Part of a small language model's weights.
Size: 12 layers, 3 heads of 64 (1 for keys and values), vocabulary 8192, 7.88M parameters.
Each number is 128 + 32 x the weight over its row's rms, rounded and kept within 0 to 255. Layers, rows and columns count from 0. Numbers have three digits each. The size before them is the row's rms in percent of the matrix's.

# layer 5 MLP up, 768x192, rms 0.106, rows 495-635, columns 144-191
092:155109150127134114103108150070123103096106140153149134182131146112100108093123117145095118142134142131125100140158076095128118127226107132172165
100:139161160211103148179145139193139124098148096143148151119110095115162171121073121087128213170123098105107131102164140134067137142113117140090104
092:074115153183113111126060130132111090074172145109147113139101116182132145103147091113167195116149063113177104160091097094117054093161109176176128
110:097139062141149045118170073105085135099202186150095092115099194128118123110117146089131147162155115158184125152137128119194105101135185128149127
116:098151117115099067108123123137190169068154079102142056070158133122088184140116191104132097162133088126175120092122091143159109140126101149154175
108:163141068170109145097094106117108169160122155181170113073092107075187105151162116146084086115094133173166119093164140174169073140162125142167056
096:098147177138154076145088108146121137131149174130186171150169108118123106133171123146093080169138133132111138158110110080091057163139114150160075
091:066105120122100088122094092111111180145116121112187112111094076164140055111113146111097149095122074086141129161108094116074141120132151142123114
101:135079089156085146178066129105163123134100118095130160117129058063120137080142080184136171101158164146157143146160125096106122109189144088143117
101:116185135121190108097088141145184133123154139120097091140109149088164147129108100111088106144110142147140144160121095165151086099194098135131177
104:097138085142133107089155155136131095063113113119130206112113168155144077149097113117133125108165109142159160128132148067128148102180119153141167
119:101099142114109191165141099142109132124077130123137145097114104179149131061090079154097141177120126194143107060164123152167127134098141123140094
085:105122203134125113145121112126063107167106171152087126203102162129092094166121141108167084138149166149127158116159137204132117061088085090131115
087:138127186168166169107158117135109087098186119181103078124122098137171140118188186095116114134108113087134137111101131068123130084190089129153127
097:149123103184121115123134112131079063134113193151067164111154137142204096102110158173105160174137063116079141162141147135139115146136188095181123
099:145181130129104094172148097136096161152069136143110156089099104091116140090132125100172167150133149192127158138219078105100121087139162056167141
103:160127211134096132071158126153107126121079080124117111157120088119114076124157135086115088108109124115120120133136153185106103156121149094135107
098:055126077196140103125105122157165145139097177115158098088094089169136084126161218112166146164152141142112159151145155113142088099132123116177124
109:095124152115162157138121046145147190134173099124140151137170133113166097116125093121165100133116098133108097135124098044150105113083105195136145
085:122085154149113086188139128116106130106115127114129060170087139126105124088145158119161130165167161067138100204156164142132113121155058123148144
094:100076132186127059120103138158104132154070134098110137142115158139138177095111099131128148164194129117151164152101139154154114167180124133123122
106:175146118168154094165131091146126132096132152093123093072094061154143171143144047160178123128173102155116127081113085141118139139121129157149067
104:139173149063094075089136123161124142175157123112169148080058132134158178214094098136130120160160122177161130172101139158234121120099137113127110
100:153067148130128077128133141092115163090107151170154128046138108123118078149073115120106094117178115102078050140116216096125107096109106105098158
101:113093148152109116101098110171124103118138135103136119081137070110164144115131120086106186133144090088119126097123118181102184097101089130131120
090:107117119161152147096094188039132122119145099181082130099099117145142095097168113117129145085129109077157096156140093092145115098172139112149128
084:075133178077116203178164181090085112105172168083165125084144124103135114097150078133092149067141120070127102116189128187113123153127119171061173
102:085154123137168131152147115079174177090108096127125083150112076152165146134097136097099086155136144127102156170175142103129122136175182165176066
113:159161079074141143170140126185132106107175076134088158117085151127120114094129146091151115101128148182126133175164171152132156090156104128111093
105:110121100176152180079096086070053131162140114087119176134083106104110126108129173128142088104122132111136142106107119151171140124166124142130097
103:093114185116185123162161092132134152163123140129078119122139095055142124138140150135155103157135107136179125050155087123110175103145199159116155
091:145122130129182119114150135088115121103116155123133128183126102143135145104080126076108146132162078123090150141073118116075112152193143203129138
097:174107101125147107122187090092173143147153162137099159086099094165131142100125138128096122161110144099131022122121141153101144143084095114143111
075:116144174137151103113200070174164089143120142095160073121085124125153144115090109164150124144104121137127128171105112105114118128106132150150090
103:092149084152061085159126114110102145155131168130151047109072146082128122111164075145153150103160116108112182157128103114165182133134109139162118
113:103141104168155149073113101110139109127147108139108106097206103155124151120172127169122098122175165064110088184134113109124101103090098147160081
102:088133169132107128122123098092141103085117099153096123147146150076146086110083174137124075199106191122166129113152093150179122104131184116127173
105:174080111073109128109134128092113150089154121134085129168115129113155150090148140114144114213163159106155150133136175090105100131135168073077148
100:113174089151097077099112108145102127150120107141108169085094142133184083135141119136107174087081084132073162081138115144145197171090086166092109
100:121113127141099104116140116127143117089144114176125120075104166102167119098152126139091157136188101105111124140105149117121115133195162097231131
104:124132128050109189160160100131140159148183127101152142127110161138152141118148137114054099120127116086135160149168134117153083122171104158139084
097:132134155141138158143155130116122081094143156086103160146117118161183157136178104097100159114133090091147122157120117108092101096155060107078121
099:121072080125118100201068091097152129122108164085148145096126112074099115107153137119138102143119130138166175147117157095125162122131155103138117
097:159124118148082124136078145113142215125143143152134165169090100139088052125143141122100066149172147127070167119167127156116129067148119123155143
128:143129204149122111109172109165086147130080138073106157175115100106145147072146111128205138152130149137097132116061149168111127124152176120165153
098:114102125092121151151083062112111097157130109137101151174100110132128088162148165145106149119119108149175111177100170076127073129183151158097123
102:193107175179042095114155137083159125110155169134109119146159070186136156102117107099086072088159148107176119107137102122115100151139153111128108
103:176184108125098106136160059119123075140120149117113151147179121079144082120146074127093160147084162122130123164206073086085159183182137126128130
108:090142191172176138089130143105186136110141161097103101141134104182085073156158137102149125160142088096093159176146127127108141097095163146103123
109:122121144120129161117101094113120146129117142125185120115108123133133074127105113027131174220146159100134121169160133069132121106104133133110113
108:113117132120086179120128137063132171116097091091143091076133126094159155109152107109123043102208125105091123113108139160115179166093085124149164
099:159095152095129112123172149215161103154119186178119155121171131150084092163100140122160150141077157163160121156116102125137116093141112088127108
097:130166103184083099064094091168125102116099142158178199145131125140101157155171120140165154086142121120143108116156138176091126146096103131102131
094:164112083182128101210134144104167152148100175147138103155160132084115176082093155091149135085147113132130131168107141143145177153171138137124085
092:199118128103071060120117107117114116127116171162140146147175109179145117125117188083124187138088196121153175136153138153121097074126070136109140
100:160124073121088162151116123128127090126084130049099123128115142119100179115184090121191119065118155146165082152135038101222085176212122125112117
088:161111119189086113084088164122094130123135147126124128139169098097107066154122153074157098118137151128092162113095127152102104081131110150192111
096:121107123149144117091106128151142124137129164107123160142144149096076183084162075137156132119146118116181095177116231079129086118130092125047153
100:196151080138114100125145082161094139121138097138089177203087174131179130101126148117149155193179115102135125130138156113175147122152093137131095
101:094142097121127102166127160170150131110078120088123143094093174162119086149159141118099109129109133137092119133095162200173152156145154084082069
099:133209135107093115117154158041108123084177095121106152099110112120143143081153091151090112159171117149079133180100096086127141099084148162167164
091:129167209168112138076115134131147136076107190093188132145114107110180080108146111097145078105192126134181138095122151134105115088182107109135154
102:150075111096076162179045138124106124192143152115137201089132041115097087174125151153129151139132123158168111114123125108112080075124196100123114
107:162107047107150130099105177115110085135115103107130059155183115139172083127117174130066113142191133124128166095201124128151117107134070126106155
102:116185066129132146099104138064113169120111111181059191154117101184148119140163121101134175144099159075167097155083116101147160115156076104104124
118:177194109115152123123120136121174119145091156113197140139138148131207136082156160109114146094122091070132124072206185108220118065108128111183180
099:103159158152179138094093113133160097143202171098165055118152089066138123072107146119132102167146129172129131093118178211114158098140191148142113
103:144181134180129174137087123121134107104123120109077154144113149122152099065079159081149114092102148127152106135162099103141169136100147134131164
101:149095081132073170108100130113113114105199163095084148099156093183097110141124164102122070154093176152160129157151115159102102163079163172090152
115:103084125164178125054181141091107109084150137145166144128104123121104118074178094142167084133073091114130136154087123134143165136105125166099085
093:173100066121161072145084114109177132149116202169159160113124126156042129067099111102059150160124131182091146134128127159109140084136106086196144
098:115153175108145169076125123119178079198143112149163147108136112086177130103098136146127103136093118164090138100109188114095147076122180094131093
087:129134156093153072130179173171135129155101129123129158107104145144078129099116152143141054151124104150102092106178143141195103127139149174194177
100:212079114100162085194179124121131116066149172104182127123108128140165072101128130113110090152125109104137155070177101088132158139059151116146108
116:107137068100123152119065156049097062154092102155102179155160061143060113101117122163135139132166169166112142093116080136109067160126126087148115
099:142083071163136134136159135124181124182120118159123134164175116084124115141112126168133126052108125074081141093128170158143161120106107246128133
086:102129116090125157138149106070138130156096142130138154103204089118166146116145119135129164138182048099165123171101078062101161081111099136141182
097:142132103115102134146093122114091153154177090113119126100137079188117112088132086110136090085154125050100131134120150145114119211150060160128142
118:128169151141159168106174117197182162123131137152113150156126132141143095121093100185107065113125108146130132184134147099099117101136177122109108
102:103098049100104116104118068116165120102119101141153131158155092120168171087101089109105141148086180134095112123117110107121103107100187116180106
105:148126082112147115067119059165141148141088096116133153143111083052142174121116126031198153119082114122121105106173152189155080106155109119138152
111:125128178070108191150119127079047130181103164150142131151135096143139106149132072154087115131109089107103143124160110113172170129130134192098129
101:134106101126119144139179125133124172141099128074123117172140070155172157173125148105151130128073141142133107122137114060162151165111145098161103
110:072054101120148152151121129102076139120108172129186163118105156103118142060102139119180140171122158124143207098072123164102126136200141177151114
104:102129196138120116186138146094105135085117164041151124176116055115112156135138141109193173120067133152123103123139157180164140096113106118115163
101:097154128106139139138181130144111118156103151162150136105162193076128111119122144130120164154101144103130043098116120133101136164135158116127128
105:079176096107108146131180099136142106193094136161197141089107144138147185058057122136072091116121104138150183090098179132088125168091137134083123
099:107144168162065086151095190180129166192134131130200100095072152097105138122113079090052112144081155123115145152183085146200118134120142153142110
099:107107160126168121066215183021159123113098130198130120090127130089170157113053136111113042147136110090089116121149130088097124147097176144201136
098:122133176148149070105122094093083064143155167147095115119113118121092103150094120142134140133160109074151139072083141088179155129146152108165113
101:111076130097119124092176196081109151139126157111158093136142124155138143163094167123123154131109091103150170121153077133077070091083125112106140
122:110122108097167131166126110152105093110112130147158185119184113168083139138146127109120155096102097090162163139162129130175137133104106129143183
107:128111099149196196064125141135148181130150174101102132143085097143162109128114115143125122128113136148076124124080099138129115101115121169129115
092:099112077097081155114076142126102161119087148067154157079158113137117159126174095086114146119099096138140092180144172170126150142150134082123082
091:191136182165127083135202143148151117097148132098181132182097172078101163087126147141143121156147101095189095124182161170101159101142090154128123
093:152126117127094218126097114124141132000104087139119085142062094108139172155081144144093143120094150139130131117104082116147102104130127124112076
104:133161092128115130161182108189113178141095143199115131135108108095133107111145103129144135098132140117131147185172163106101163061060150118103080
095:085160197139097148135092146066149169058132088137154086105086101126128099089088187103096147141141132149088162174178189137143079159185111131133186
098:073115072103141138162115120139086120183163197109114122105114114069100094168189133143069089146105117133156164189114107118155157094122111147115086
099:103128101137096117148158104150161155131138119115159188097137123061172073113073119138118168187153174139167171132173110107106138118095130150144165
086:160148115192130147149186142091118131143113170151068116108126070156156056076138165093148111093131139134133107116154092135094162069122159146194093
105:135144125115153097100086189124138125103143141108109136175181127129126143168107146138105164097120199145153120118189141161142070093123163106157149
108:093137121143193095158099112183151123154074163132138144093097152140153163147153173085107152128146108113138152102092111097108083099124102114112111
092:171169162135105141187138081128078148157136173156087132162154116086095167115180149116073099155147122156166192093075161117127120166131120089140122
098:118169109172188119126116160121197120138109162088096135112151084081116096103145155050131153110110113100164165119161114107136185131106134189154139
100:128183167164106120159170072136125157107154166124114149134170143129133058163153208185139037131048172127093131114160178097182097076125165120172164
092:099122101138129112175194164081144143114117138143150094131131128095154157115113142131138112134137083105142175141182105135117153106137098116106154
093:146184136110102092112148154116123154119156113137120151176138045160149143128136097190096117154160108120098163102146174107173113107111049121034104
099:127093130119125129073102090116171123130123214120122164144160160133137105125133143105131151171160159110061139146150120129126094124199159077113110
092:086143174171103111068057149088106155117113183117115100173138158112182128122113134116188035108159162183169096108103166143090117089116176135114149
093:125098142131124105105156108186146153149116149180144088077130132125107108108093105137140133142173139157064099131127161159132156127111162159107148
104:157112124110085197148124115116093210102116134098122121144081055162092101178134183146110122094101130206124146093147122099111111159145067132177127
092:121133137147117138144151096111133104040087140164145135132111145136193135114160109153144148153170094113092182065146160174178146155138172118084145
104:150026108143170119124119194120145174117134192122167110140152107110092106145109130117100122165095085084135154196146112131087130133187157134097096
108:076108156147088115109125111170104193110098182113108105137158088183144099116094079082124108153152059123150137126168088190152076150099116115180176
105:124129146110093160112128061167104098085138167073117138142159096138096170083084123086164108181142123061086103094159127069120124066080100099068145
115:076170131139128093091113123106139111128086159118127152187148156105121107142108157169105139067094107102082147164172190110136096144122076128169123
098:097140130098136124192112115106054134134130160125082188111087143107115114119091128068132163086141088116123201145100164147141114155162170142061164
105:031135171147138104187059174128148140116114112158100148114125149144096135094126102159166176123116167086113118100188158140100167102119159173145147
102:104127043123174153025129099122070086137114090095157085089148151169164136146134151096089149088098147121141101182092166101143145132130088161139110
105:112145074168145172137171165082134128096131107057189108158142136096143103119094170182167066087171082089122077135161063122124108112147103117144152
106:040102137192112184108139170136102135112132166221135126141129156121146138087109108088094090127130192075101111124142137130085155115149145150214122
096:118160121156083135109187144163180089146139131047157166127130172091072171097142112131098105136123118105122143097132090170135097128143153127134158
093:080150173120122115187163130115103145176163173184136105158126118139103071108121170113180181111141130139173238156131136193121133112134134144158102
096:057099147100106175122148130138119147146085210098123140080065125118238112141125067132177096135144106164096159098134127130100087117168118150128110
094:072144153151153104160122126132117151152076150140168155110158121119139115112155118095119123157196077118124117134105064102129103120196129100122168
090:171133122146077094104104108184079167151111140083142198154116128123075150066178115098160178082077096166112114133157136096081080113083103130071138
110:116151159137165132139120090144132078072071190117117143200147138157145121129140126125116174087120137191136175136106093146157082120092103114140079
105:120165149123129110150125164084197158100120147143103147131117092152087161102107114126087093166145113107184102160182136131161134089115099123142151
090:141084123081088147081167137180132168111075134130132161128098115188149158069142102129104085126129155189119122089141144122125126109174139120138131
104:108114064151153089137149144167047140101111138139131139112061061143134155161112119120107140153088161137117097156143121137138167088105161104136130
117:138150116133169155071118129113144088073169110057093118080126112159157113113044184186106160145118157049107155135181127112121073168075134074154115
096:080129077151098109181094118067106117106123132110103125110058086084162137131137121163128145125078144155071160186137149092065160112115127188164133
097:135120084109118108107144122114090148100126125177096091167135156166137148101200175102166138101160099075051168150072106177127115145115087129120114
096:145069133128133182127169124071147145167082152126117179115110145154170113121180132099161122064150064094090147103131114050199098146092137110111127
093:111178202088186150126116146132155127099149143142138128112144115125110132108146111107172134102157173130142139132180144085112129143124063091159084
112:158117111138074107140124142132083114112044121163172137105132144142159106151126111129158173073169154106124084118134149115121073139124131088153153
090:193127102166184147169188121061140139089113169107142131096170125116144105123143116107147083132131112073134149143116145123118149169066105135140136
108:128120082030062107124106093080140164162089138111101131157111127099075167123135138108076181054199085148140130082111138089098075086168134154149106
099:125146149071132160133126075131145113098084178106102150119161116180085110086145099137098105123153108145142095126150131072121132151122113170067112
108:105116185141075104106134106127141110133129149163123169143109085096115130074161122129106139146157151166085091139134128061118158179113146113086164
# layer 5 MLP down (transposed), 768x192, rms 0.154, rows 495-635, columns 144-191
098:074103123110175123117161094164148125119129069116115084100196141116117121117106142151112043147062069155132098133108129095160156140096153107106151
095:060103164170164075104175173111190124136163124106074138116142121127159081124069150148146092108193110127144110119074147081103085101148113173125167
089:106108119096137193176131135137114137143182098078139102111119120132191197064140116126179149115089127143143144104107146067069122110134146178120208
112:162119147135094142098112120099117114144138095168059136096148098193111134104158119169085072118142118121100090126071140141160079164106089140161115
114:084160115121092141083077107083206116117189117158127082113162129172145136064163140175173076173166079145152097124143125098167083195178147164090144
103:133112160100138126108174157099055182123158178127132126103126179133119136128124129082181179144095122108135116179070069112052124132128109112121134
102:111144121092039106132094137135109166159121125141131156182093158155138138163081151119158130118100174120131128135144120073111170119095077104067114
094:159107129167127061110086105131117178119122132101105099071157192111177150104157151071110128106085136177110133055119108136156165086150125131199082
101:129138062099161147125134114130114143088169111137165142098154143129111137106174188191090134127129117094111093130093141127102127115146111110106127
101:135090043179097118156099156126117097186083104116122127128194172130131122149135126135137172092148054170112079124059129113135189154138180174087075
099:121141127102161122134103103139116042117148136161125089116072103092143141105099069111114111136139168096141130129145141128100112094110107181174052
120:114154136098144068117116077150087091158123126162179137055093141143160124172093039155198172173164134134119129135148137116143172136126120081162145
082:094140102084149146077197073098098122132146108127131129146080139174158113075098055154108062162105125116111144145221187084131113095121118103088104
084:175162078117119117158142128131090109103174115153104105121099178154147147111094103132176153089098153144048122120158148169113185167081122169140103
101:129076147110147098150054141145091160126153201099149172173144106153117071161117133107122138121108157136153187118106130112130086243179139078179188
095:140108162110120123076095157125164115061171103090180153085090151143125128086124081131135151136130137089150149101073114167144146155098128108134114
100:167104099082135144155143110102076130111142066125120146120100108121151074081120093131169096174137137128094063217092163162086120156099152128085120
100:124091120073114136140115105128090152121137123132115119184159140112150152139093123150130172180121045212135090118097147127113122182094121108138135
108:081094165074135176153118106080155097131143143097126073159114153194116128090113088177110110164164124119184121120164119210134130091117160118145109
084:188075090132107116052116117156149132104151123133180137127105105201168114131106121104186175129058194152105111139104128120090180158114202125106190
095:141104127120113096162098085079113154168096106109178086125178147147083157127148159181092158106160138157150113065183134124108110168129089155041171
101:107117111096124109153131082142069120102093064134109143141187163068169103173143181083084124139101137096049132143142134115151145124079117073088119
114:154151146110197126162100120136130109159126093134066086134128155140127072157098159091152096107166166104151104141107105191111109162149143125135121
109:188138151130103171162111103126101076161099123154127120156086130143144087141164120132075139091140157147126132122142113139092140138064135175166124
097:125119067084128090152094136133124172066149137186110137165172152140183107096130134134170157123148169074135128174114129083134151100139158136168093
087:170098157143070200122065104176063127100125167107150114098122150129179119149101156175140124156144137133134085162127196182107151178114116124137180
087:155110071113122097132100150167137138154078084151100155142110109112184127170135102090138097076066070174122143146113105181208130108148117125184144
107:163133122146138130102092105108117080120139101083135093139107170144138112134100134094166137100170116111142197140198073087055159134143209123110078
125:132136133175139098149165171108097169152205046108062154171089122109094182090068084137089117083072130136133101145120161130167128085132151110084144
106:116099104161173117159148141144119199079138125120164139114151126147082166100067119144156171177141105159139092085165145118089124147093110002149156
106:122101152112057129080084166092161160183197124103169136086121052151151174141110149160114132141110089126176123092160068177091108142073166132095131
092:101129162152121130137151092150134129077123119120170105148178172096144152170070125116144175164122172097113077160074141105128123170098115135132061
097:170131151183132148139134148082089127034120166093185145128110110157164177131080164138111178155123120114155107144107094172076140143112156124144124
078:136153187108152130148100166107165122110151159122079127113180119113175116117201169119079144071146156183148150087074104121146114098118168152130145
108:141150107144101102175141170155134137122138087112152108109104122113168158114155185072185108154107107156138117119128103126156145111162091146130113
108:076100153154131119120156069191090081168092090116114107114076118157146142113125163153090152159107146138112111161113117128185113130112126120114070
102:089097170119048145144120082100175139115151128107073125112138143088124122142072147123080103138128078114150083128116093191147114110179122125124157
109:144112112142085083174135078151100156117104116071104120183109101098137117095086106153127119163085109128063136148112118159122178179151160190093158
100:119153135193152108109124187125160153131161155126148148110128146114087150060208148137164195124119161112148071087113093196120125167124117102126098
094:092145123131079146111089143166116166122153129114124122128199081102109140193106123117148087115075109111076156159220164148175124149146111121119097
112:095096114077129097168116108101130123092056124141171139161135130130119116130232144085118165136147097165130100153096140128136130103096123147124119
093:129130143116131150174112107181129168165123077138158098111073163115101094177122083132106162169138167156090147078150175145079162132123143134125116
099:133129141153115188079193126192080138164121125162094091155123067166068107073134111153153144118098116078096083152149114175086132093180131104102161
103:071104137081182144195120147130117109153139158140116167077106164125198152119100124145144066148203132108137104079087112076142093129124148112112143
124:086087193154150119137086155133101110107134242080115167095126156113117189124084088111138131108128142090118087121099123178135177099076139196085171
089:134190123154177110097110140142122150126162096135159149052166113114149043154056148139131086165106162148187191126091095185129123142138119133107136
099:129112169084148133168113109145126123119159154108176161091159115126143140144068087145088100107158116135150136093113142095109202116159141155164085
105:152127160092094196107170163118110136166127155162084134096114124142160125127142141126098156159164115143097113089105183132145095108117100095102157
110:100121120103129087125137114126125119124093140135115113181149131132114138212132145106162143158097128136103154116148109082153134154155096166156090
110:182203077164089140162093152123119124081126200142117130110158131152112122143120167121098112117068084131109121155182180139163150141115118112116139
113:127146097185092155126121165096108142112174125097185099110135127112140109141119136144137095136153147178181094136050161155092131066091108081082161
102:107138107100146113166138150149105129140092083090121149193092074089173124182144160168192138101135096113083129116177101113103130164131107152171113
095:122129101102149122189151132119120153131132103079124091114083101147175109105124161101121129165123158098158151143126164091138082090171115119149110
092:098112142128088146064095157181066116067118119167148134119174093104132126175118083181110158109134171117137166183153149105094044096083107171100149
087:117129118084133191134116164059107113177125120152140151128138124056105113078061075087139165178159123111171146123085097124123176095124116154136108
096:110180126122135100166122086137138166124104172097150139130093086167118120085092151135119104103105135094115123130173180140085161130083135194150157
086:082132140094171129165124155053124133087127106117122104125109197116112150173154146137119174150152129138128139125108128146099145123096172099163123
100:106139107113181053147160138165163171078149119096164206145154109164131109123089129141224120173081127128118098151117158165100183139140142169124140
098:112150157154203119052093169112088159115141085063087138129126095159107129099103150067084119127121073090109151151137113125136123135149118095128069
097:152092140149158119149107088144106111173117070161188081163142099104140188134051137128166112089141130148102162120124121070073138065157136137164225
100:115181155129122141065166077108111133125166109156160070168110118103116130167118128066161068114091071131091132109128213151049121182151072091179097
088:128176190141115118064117153129109079114175172033192073179149106109162142134162152158175107115105160097114153151094073158101134143062120100165091
094:124147142133128156097166159175145140104119080135146117153127181098102144121155207113175143158107152157127216104139125100124110134125086166112122
103:094111154133172142105118162145114102067124143107167144160103067208148100024101124085167173092181144057145100136158151166165113131112158106166141
099:105135174134154170171115161112137167102121104143161161135109117133116086103106192129125124098121101167120110156069099101066150118172102115086097
114:201109101113110114150156164139148138139123086145128133144119182102135149063058165138107094179171139139182076147146134114153098096102114130173104
099:149067091130130107086183108183150144093118117072065091151071114117094125197134100168095172172084099162143142100106126098143097123084111137164135
111:106155146118164115135123097186104144075139100146114150137106133128097161103121148170151047187064026113096116167150154212121102130120144119168105
095:091125117094162167153137119097114139127016153168140111117132129101098159135103075103155164074172103112044146117116102125143136102145043086115151
100:105150061132132165172181140157138149104142147127082128130186113144157177155133117103107116072066120095108121165173124107078132136092163126130119
100:146167108131146141153106144155164140134128168053107124092116156143137110127121128101130158123151158110000124107179115134087109152146133152144142
102:141169097145084110155151125155125080159101115154165158184138178110170128103073123156148062123096097197130169170152145099080141116111133084185172
091:086107147146092146096138101154134125138108129138150152123176121116166140100167134167174104099159128154151155118078165160081179186124176100142111
099:105176113150094167192135135084130146140098138108120170108115173107144138119129128138117110059086181106114133157118131145073113105141119201144101
126:179136045136148143123076116150164154101063157135138092124154102150128103166130121160122174085139154168105114181116141105118113105116158120162128
102:152139105104157098135155144182140129095134073138128051161084208144130114147151101172178125132121140187116143105091136116099093101058105074108109
085:119113058106088125087137125125163154119177123100153102122101122147157132107097050156101151100070113140104173188119133087117169170111173127139129
091:124152173130090185129118037161114115151103117134133052145146092090119166141151162123138112103088126103106046106066154083132134158151107184139133
117:178116173111138125143083092143175142105146084089117151156131106120181112072118144121128158128143143174173109093161077143103127136124131133184134
103:224117130069101097087162150088148123093121138104163098140106161198128099157093134112071164127111141133061119130174107137093200180175050125177069
104:138123127138108068108135099057167134124144172071137106095103137157182079136149136139169111152155137088122136168118180134101141177103117149107093
115:091131171144181122083117111071085122183156086120152116139173081164070069197175127196169114136051104145160157106176150129073156176131092150099136
098:127224112125166120123125180121110156122147165135109183112126157139107141172112109137214098112059115095108159145168134072096095079122090116122115
107:121107109089112065172060178119062147143115124134121158088138104144057112172100108110130121057062137112138145157159130151155124163152158085140123
107:105145164078125140088102125110085108198130130142158189124102145169109134136116103082124157134096154119132109133134098179106109161111137105146139
100:137125149160154109163108152123101117104144139108134146103119128142162138140117068077149146153039142198094142126039090133100148148133139190198120
098:133130133142090155063120109100115121161118101115085216145105142177132117102186115115148120049158103122096106110194107162150112138138146121152107
102:188167146083126093214142099133130119129113136136153140062119137078145135058138164130153172075137138106121172135107114156077147183099161135118152
106:110161080088165164150126134122142137127168124146140161146150188171122142099127123125124079131105058134120065138174196109100095131091103173107158
097:155093086078109120070110090078122146149090093126158060143068119098126102224098136161147115107205115100108136142161126117115162082151100199109139
102:118164108060143090115113042153164130088115126077128143119138133093108121078169068100078117123153158149103151098146155100135192185159083108126121
108:089159130146121117139093098185133116116092133128096108135104099111171129206127130120148119129141123106102135182122114094113114199173114118089132
104:131133182182090114160171059078121089135148140070131173062116148175181121131104049097086168140121177154096111057151094140106119140157149086133147
096:112128142160163125121131100123176096175141109124085107086096172126191104112089146114149086149172149117067116098157117075118184118158109162178103
086:111167074141126155097077132122103117143086114176127080157124084112149143090131080169141109073120173071161123153095116144089150141051118116177073
093:115099135128141077130123097155125159119162168126124108131147171112139121161129095117096167111146163134112117200070104146104170137154119127088116
105:190129132152166191142040131144113131078170113110182092169093180159123149215112181145101153130112091106148095122116113136114135140117146143135103
098:111084100109114143157148078126100136146080147159077126148179102150194122095138082106165098064097158107123124063125137089137133131089128116155072
097:077134132132124144102180167174173141158116174131052067160108064158142124143065126111118117158177128145110131122150147133080150120092104151173152
094:113127154162157103166129131141112139161102142122093106127108131125139169212158178114150191075124096154096156157134125113142149116119122151150092
092:155164137101124130159101109109191082177121128079193132115114179093186165156110116167089110143114112111117076103120126095118121149101098154140124
108:118166096104139165126085129106184109160127118090173119138066164098171124188125107177126063133151157128170111111093143161135168149115157054082073
104:118138173154166153144118160114104058091069147122124146178125127149091098156095112097131133195156120115122153114122130127072090121115109178131132
094:112142128125125143119084130130136136113084092117097065167093122144108159076137137184157136099128148174133119150112146138128173157134115118158049
098:204173128114128149140091171130110062149111102131113153113106102151150165080134069149148109210126139134167117151163106159166135124154147125174186
096:106114099097112143127102141128164117171133125131145159198113098120107115077124071131044125056165094095128114138146065180141141142122172173149162
093:089099136059135169119136182067128096085123072124145165136111128125128131151231114136139143119121121161144108121158095084116155139188134157153181
097:117074155158136084140185134118112135115062154077083181202165101183131144127151168143133117105021129150120060155143193106170154083147136131191147
097:122104157137081165154136066150132094189118095166094133164108133170131104026124130148109123113152181138092157122193086165106115116094166115159088
102:151089117108178125170097154129106162135144100165090066089122165175124120227107126117177115110068104134110140117145047133106133121153147158151087
095:225148128135113059111141109157112150149144190130156099129131085152179126109135186106100133099097107111112104132166104127090129135133159093078099
100:147164121122162154148124147117089151161132165194187140126133124102132098137155178142136156202152141104106158123163136169107165196114128101088155
086:182057152156103139082161123154109155129129104126060150082180109161134138149089123151127116131139109130134136136114187147081101139100102159146208
096:073151111143109137132158139146132081126161090160097156133159102150155133175128139174151127131146174143132109068146135082089098165127097123109133
100:127114086067072075115101157171088164181136110115151120096115172124114139225072134178126142146078124143092146085129172119143116165039158078115112
099:120058113113124143060146184142142190113130109183168112143089106182180122136073134111141157149168120080119148192101124177183165150089138066156119
118:128152076093167122156083142049138135173125094119118145111139126123160105125119108098127080086156094140120133177133148186088084119105181080122194
102:150188096096082134164114091123124122155161134100096081138068156156160117093090121102124128117091123131124132108197185103120156123089171139078160
098:159124075101148096109166079132138139116153110198106155170129138111125090128164099098115095129158117150159103135183091136147108126115142072089101
103:119148121113136183078145141162129187136160202082083144100129071166150133057125158083138105102130108073168140177082155160123098126091079092113159
115:097130138173166146071114165127152171096155109145113137122157127095152167144177083175133171096134158092129075164094036140089084164171077086123112
107:175125084150120027113128142071121144125137147104187119130122184152118144116127049077141112151131119120086148168147099094121081105102138180131065
090:151138103090135117148122115041114138159106110184219164117135182152090092131149066142080158120180135164171074165176117085107082146131105174125174
089:085214119147139109118127068148149123129138156163105073118062084078141188122129110108132148167137128097107140118135170041119213152116145170127091
093:160115117122122103137060104121087120127153128116141147082135143143121124073166107135211182145137160219156147147114141150148091117135121140129115
094:112133135151061133078171178143120127089139100118089208142074040171150119099134098166097110109184146104144150107185152130150143148062110161108138
094:128154096139161132123158163104174097118151125129131132174118123071077087161106147150102095116195100177164161160089071129116196159128101133110125
103:111128155161196180109095121145118109139078140051106098139155132127154097052090104122064106122140149096100128124188232092107136089099172133171131
104:129058124181130163130109099175169150190076149100103179156106089173103151220141168126147147134117190071107141120093055105150195158120131176109136
083:137122160144116177109181190119092096111139180112121140130082139102177145084104201112116156126085147122109138108124164063082159107139161192126162
103:139134118072137146112093107073185090115158144111139163162098186115096149191151126165172129112154064162086103172148104124110093097096107094148079
125:070152175061147148066145119082150043093206116118094162140138094181151102046159135148146194095138200094121122103142142176104158159162129167143132
092:141164133080122073156106121115140148107147169148192126111142151099097102121164080074177159174118090069107168130136090143165105105167147143088097
098:151146109144154149142184129151098138168126134127143137130150115126155200196109134105145121155063177128132092152159111117154087179155120157111136
093:186132112126119107130173118160119150148126115150069084147125174164111115078142117093161134122152158184149145181121107115142118101172130119173116
090:134149112152163142160090126115098125119176079091135101124116147113120097155102128089079072189116181131122076147114108144101119152128156108055169
109:136155093085127070092184106157202106113145155087099155097128110154163112127179143127132146115087130106161154098048154080095142140098094095121066
090:174142097105065140116169115094119134114119169134131185155147111209090094132130129146155128092097102110121189128113123171120157085121182143156087
112:124149154075080170153116085098185104061161124136162175155137157083120149234156154094120176080153150176160114117075107189099113083135108096083094
105:140126118131141129135126114181126104159099131101087168168112164154091128059130102057119192109076130117124112136159165151141060101135147177099093
108:163145126088108146131098139145132151138115139160056111181124145111094161138093128166133092160109161115131135163137073123172163147172115150116166